Weights of a small GPT-style language model, trained from scratch on English Wikipedia: 15 layers.
Each number is 128 + 24 x the weight over its row's rms, rounded and kept within 0 to 255. Layers, rows and columns count from 0. The size above them is the row's rms in percent of the matrix's.

# layer 10 attention key, 128x128, rms 0.0842, rows 33-38, columns 0-127
size [ 87  83  99 108  80  74]
[[120 144 115 125 165 138 137 112 136 120 122 103 143 157  81 135 159 150 137  96 110  72 152 150 123 133 131 116 143 108 138 146 136 135 140 105 122  94 128 126 116 141 137 128 119 154 166 161 131 103 102 137 115  72 145 144 124 214 141  72 105 102 140 133 129 150 130 134 159 167 119 105 153 158 115 115 154 136 131 142  79 124 149 110 107 154 127 102 135  96 128 154 116  85 105 106 153 136  93 143 101 126 163 138 132 178 164 148 115 119 138 121 108 123  93 137 160  65 138 160 112 101 169 117 131 139 120 144]
 [135 132 126 138 109 108 126 122 148 105 126 129 127 186 141 152 122 147 186 134  92 146 171 126  74 125 130  83 120 163 121 132 173 123 111 120 133 160 135  80 111 111 148 121 165  85 150  99  76 182 127 124 126 122 116 107 133 107 132 121 145 123  90  96  98 109 107  95 138  86 120 125 111 118 164 133 117 146 185 116 117 109  79 118 128 108 108 130 142 115  89 146 105 114  86 112 126 126 115 147 159 113 113 123  99 142 148 166 108 139 135 125 172 136 153 133 119 109 121 150 126 126 133 159  84 101 153  97]
 [133 130 145 150 129 152 105  83 157 120 153 138 148 142  76 112 153 130 129  94  77 119 151 124 105 133 115 105  89 141 183 128 126 117 119 116 114 130 139 140 124 150 122  97 167 176 147 159 124 134 148 127 132 129 131  83 115 141  98 111 124 124 115 110  97 150 131 131 147 113 103 153 165 132 140 141 117 140 133 164 100  89  76  91 121 152 167  82 155 119 115 110 148 117 117 127 146 176 111  81  89 153 102 130 125 113 139 128 147 104 155 100  91 112 136 113 114  95 169 143 107 123 184  86 119 146 161 120]
 [139 119 154 175 159 166 129 117 177  98 132 109 120 131 112 108 116 157 115  91 104 133 132 110 102 112  86 160  91 154 165 140 205 125 117 140 145 155 112 171 155 113 128 114 173 133 126 192 115 158 148  90 113 128 112 127 129 163  91 120  97 106 119 132 139 118 137 132 138 119 118 118 160 139 131 145 113 143 119 160 133  93  69 133 103 155 154 102 144  88 132  94 106 120 111 142 153 105 125 116 107 114 142  91 108 136 100 118 118 128 144 135 103 134 103  85 146  81 116 142 125 116 136 112 114 155 155 142]
 [138 139 153 135 138 152 101 153 172 131 110 147  97 139 117 127 108 146  96 146 102 130 141 175 119 100 162 134 123 123 123 129 148 115 106 127  76 166 130 104 108 107 153  88  92  97 148 102 133 148  65 156  86 132 164 133 128 114 146 118 124 126  82  91 119 115 108 129 125 123 148 128 156 126 100 131 122  85 154 104 109 174 116 149 130 157 135 138 103 123 126 118 114 119 106 118 113  93 111 118 156 131 192 126 144 133 140 145 130 157 136 103 167 169 116 139 151 157 120 191 127 137  96 159 107 145  83 159]
 [108 126 116 158 122 124 105 136 117 102 111 183 136 102  88 116 110 120  97 133 126 136 107 189 101 130 145 132 172 106 134 105 146 122 134 116  93 156 118 145 135 135 160 108 111 101 110  77 123  94 106 126  95 105 183  92 136 130 159 144 130 140 119  83 149 113 122 144 127 128 118 122 138 113 102  77 110 131 127  89  96 193 124 112 110 106 126 121 119 149 142 141 139 147 153  97 120 133 129  98 156 196 149 109 143 137 132 135 140 135  96 120 181 154 150 126 115 117 152 121 140 140  86 186 128 112 108 145]]
# layer 10 attention query, 128x128, rms 0.0859, rows 34-38, columns 0-127
size [ 77  94 106  94  96]
[[129 163 125 122 114 128  77 154 115 137 151 123 158 133 139 120 164 129  84  98 124 121  85 123 139 143 121 118 139  86 119 133 128 163 143 148 119  93  95 116 129 134 114  76 115 125 138 119 156 179 145 121  82 142 191 134 160 119 113  98 116 120 177 130 165 124 145 110 137 152 148 158 110 110 103  93 114 129 132  91 106 143 145 107 169  74 112  98  86 143  89 123 110 128 114 118 152 116 144  86 116  98 133 141 162 138 139 120 105 141 135 150 154 132 135 130 155 131 159  95 122 111 168 159 165 138 148 166]
 [129 113 125 123 106 102 136 116 109 153 114 129 131 145 163 106 128 176 150 142 112 154 161 127 132 127 128 148 130 126  80 120 127 121 125 134 146 113 172  96 110 139 109 163 148 109 107 113 142 180 139 107 148 104 138 165 126 157 103 183 124 128 107 150  97  68  84  90  92  90  88  77 113  94 168 118 151 146 115 138 130 100  96 112 167 170 133 176 158  88 108 132 125 126 131 128 123 151  89 111 133 145 142 113 119 141 129  96 108 112 151 135 126  98 101 138  75 110 109 118 133 122 126 104 100 102 123 125]
 [140  90 130 130 132 108 156 122 100 122  80 145 144 149 139 138 116 111 163 166 104 133 131 123 156 118 135 160 127 141 103 126 119 161 158 122 146 156 151 125 132 128 161 159 124 110 138 103 116 116 160 131 133 116 145 136 162 161 129 146 123  90  90 148  84 106 116  75  79 112 133 103 131 106 130 126 128 138 135 117 161  63  90  75 125 174 167 185 155 151  96 114 127 152 131 163 108 142  76 119 153 161 151 107 134 170 174  94 129 123 148 123 111 105 115 127  95 113 108 125 142 121 134 130 116 103 119 129]
 [134 148 140 142 127 138 138 139 126  94 147 148  91  94 136 150 120 114 126 117 137 143 101 184 161 130 136 143 115 119 170 156 161 148 137 116 148 120 133 151 133 114 117 135 143 146 168 132 103  75 116 138 115 132 136 111 111 106 174  89 115 104 155  94 153 147 124 139 166 126 147 137 141 156 118 166 142 146 142  94 169 134 114 138 112  68 180 130 101 124 153 153 122 124 187 136 100 106 142 177 132 126 109 133  82 117 135 114 130 131 124 122 129 198 113 121 198 157 147 146 154 113 132 147 146 106 115 127]
 [154 125 158 144  95 145 124 124 120 106 171 141 117  91 144 134 126 128  90 153 141 105 105 148 138 121 127 111 136 100 175 132 145 107 141 127 136 133  97 190 112 116 126 135 141 139 127 151 143 101  95 117 115 108 125  99  85  78 136  81 130 162 172 112 172 157 145 141 137 163 142 179 115 155  89 148  91 142 139 141 155 161 106 147 127 110 159  89  89 104 144 130 137 123 163 110 120 127 153 186 131 113 112 163 134  78 111 140 125 131  89 152 121 128 119 100 183 103 116 131 118 144 129 132 137 141 120 149]]